From a checkpoint of a small transformer trained on Wikipedia.
Architecture: learned positions, tied embeddings, capped logits.
Each number is 50 + 10 x the weight over its row's rms, rounded and kept within 0 to 99. Layers, rows and columns count from 0. The size before them is the row's rms in percent of the matrix's.

# layer 5 attention key, 128x128, rms 0.114, rows 51-61, columns 0-127
100:61 71 52 39 42 54 57 55 70 42 44 41 55 67 57 55 39 47 48 45 28 39 50 48 49 53 61 58 52 47 49 51 41 40 66 35 50 40 46 68 40 54 57 47 61 60 49 41 55 41 57 61 59 50 35 60 61 34 56 59 50 44 68 55 55 37 44 40 57 47 69 45 54 62 67 51 60 52 57 42 48 53 47 49 62 39 28 58 56 56 57 51 56 57 46 39 32 43 51 53 37 33 37 27 58 45 39 51 41 54 57 56 61 56 65 33 28 53 50 31 37 46 49 52 44 54 44 73
111:48 51 51 51 69 45 27 51 58 42 46 33 59 49 48 40 48 45 50 45 58 44 47 45 57 82 40 47 49 44 52 62 61 36 44 27 58 66 55 61 40 47 53 41 42 52 34 46 54 60 47 42 58 49 50 44 51 47 48 57 63 48 67 47 58 57 72 42 53 59 46 53 57 40 28 60 43 28 56 43 44 42 58 50 44 47 40 58 38 40 50 60 50 23 62 49 36 64 53 48 61 61 58 47 37 26 58 63 45 56 49 53 72 53 72 56 52 53 51 60 51 50 48 52 52 48 56 30
111:61 53 62 61 49 39 62 34 47 44 43 52 48 60 51 52 65 43 49 31 46 48 67 52 31 55 45 58 41 39 39 44 46 67 71 52 49 46 53 60 79 40 32 44 49 45 47 46 48 49 50 58 58 49 46 43 66 44 43 35 41 41 47 51 58 66 50 49 41 53 63 52 43 49 54 29 38 57 49 61 41 54 46 58 54 64 53 62 40 41 56 52 65 45 56 35 44 46 34 62 46 59 76 56 53 42 41 38 52 32 61 54 42 53 55 63 31 59 50 57 52 42 47 43 40 52 46 81
105:34 64 59 52 33 36 35 48 43 48 24 62 49 62 39 51 52 45 46 52 69 61 50 59 70 67 49 54 36 34 65 38 65 57 54 59 62 41 64 44 45 42 55 47 59 34 37 62 41 66 38 57 56 46 64 25 53 62 47 42 50 31 46 42 52 42 55 58 53 45 49 43 56 49 49 41 58 42 49 56 48 53 42 36 48 30 57 51 42 41 37 50 74 56 38 53 69 56 46 61 53 58 41 57 54 51 68 58 43 49 52 47 51 48 53 65 37 51 47 42 43 56 30 46 59 49 52 48
105:62 52 57 60 40 67 41 22 60 46 51 63 33 45 55 54 41 74 61 50 53 53 47 43 52 52 56 56 48 57 65 48 35 60 38 35 37 43 50 47 37 44 56 51 44 59 48 45 44 46 51 47 48 56 51 32 66 71 53 38 51 55 39 42 43 35 67 56 56 58 60 44 56 58 45 55 64 58 35 50 48 35 56 51 55 38 54 66 68 28 32 34 48 50 46 61 44 58 34 44 45 38 59 42 42 49 44 48 66 57 24 55 63 42 43 57 51 50 58 48 72 50 43 54 50 55 44 59
107:64 56 45 54 49 47 41 59 52 33 40 47 54 53 67 37 41 67 42 31 68 60 57 68 49 60 52 37 49 42 45 62 40 57 29 50 44 53 42 62 59 32 65 44 45 64 37 47 36 60 37 56 53 35 43 39 46 48 45 47 46 51 59 37 44 40 55 66 58 48 51 63 43 55 42 53 46 62 70 52 51 47 48 59 40 47 52 51 44 72 59 71 61 73 64 36 52 52 57 50 51 60 42 41 48 46 73 55 42 40 38 56 60 36 39 30 43 49 57 45 55 46 55 47 39 43 52 62
116:53 53 55 37 58 56 55 60 45 43 47 51 50 42 47 49 62 35 56 63 42 43 41 63 67 43 61 63 43 47 50 46 29 48 60 39 46 51 43 35 64 53 66 53 55 43 58 52 43 60 38 48 58 51 51 49 46 55 53 41 48 34 59 54 45 59 49 40 39 70 63 55 29 43 43 49 35 60 47 56 41 44 34 53 47 51 54 52 50 79 77 59 50 69 41 60 31 63 48 63 30 57 55 59 34 53 37 50 71 54 57 39 48 32 38 59 66 65 53 45 44 48 44 52 41 47 41 38
106:45 54 40 47 63 52 53 61 46 65 49 50 33 48 38 49 59 51 59 59 43 39 31 62 38 44 31 42 60 45 23 54 53 45 51 48 56 54 55 44 54 49 47 53 66 53 63 21 37 43 41 64 49 54 39 50 53 47 69 31 33 67 54 71 38 63 51 48 44 53 56 67 61 66 61 45 46 41 47 44 56 47 51 43 45 61 60 50 53 51 53 44 51 65 68 51 59 43 56 55 62 46 62 67 49 40 39 52 56 50 38 63 48 56 41 43 35 48 38 59 52 28 48 53 43 67 36 54
104:42 59 51 49 23 61 63 37 44 34 38 50 47 32 54 57 36 61 62 39 53 43 56 60 53 49 56 44 72 40 66 31 43 60 55 68 45 39 32 52 50 49 50 54 57 59 41 44 48 48 48 55 57 49 49 46 44 58 45 61 56 58 50 48 49 70 35 54 61 40 40 43 63 48 68 32 45 70 57 50 58 48 47 19 49 54 60 46 56 53 48 48 44 57 54 62 55 35 40 37 45 62 52 66 55 58 32 50 51 55 42 38 59 53 44 51 55 45 50 61 30 48 54 47 57 42 74 42
095:35 72 57 43 54 43 43 38 53 37 56 33 33 50 39 33 71 52 70 45 61 54 37 64 52 48 52 61 43 45 63 56 37 57 56 67 50 47 51 46 44 47 51 42 42 62 29 52 52 44 51 49 46 52 62 41 37 45 45 39 65 53 48 50 52 48 44 71 37 57 55 52 48 48 47 37 60 56 40 71 38 33 65 56 39 33 65 46 67 67 37 55 51 54 43 66 43 51 54 50 41 37 58 53 50 69 68 49 50 62 54 33 53 51 40 46 37 50 52 65 42 45 52 47 44 65 51 60
110:51 52 60 57 51 59 34 52 28 63 49 66 36 47 51 45 45 47 45 49 51 46 17 51 43 50 51 34 45 44 42 60 57 58 47 41 59 38 57 38 50 38 46 48 55 43 47 52 54 44 50 35 36 59 68 52 70 57 48 58 60 40 55 43 55 43 39 49 54 39 33 55 54 42 52 55 48 48 28 50 66 51 41 69 69 58 56 59 43 37 58 54 29 67 35 38 39 54 42 67 65 31 55 54 49 56 56 51 48 54 47 61 69 60 39 44 45 59 61 51 50 59 36 74 56 47 52 52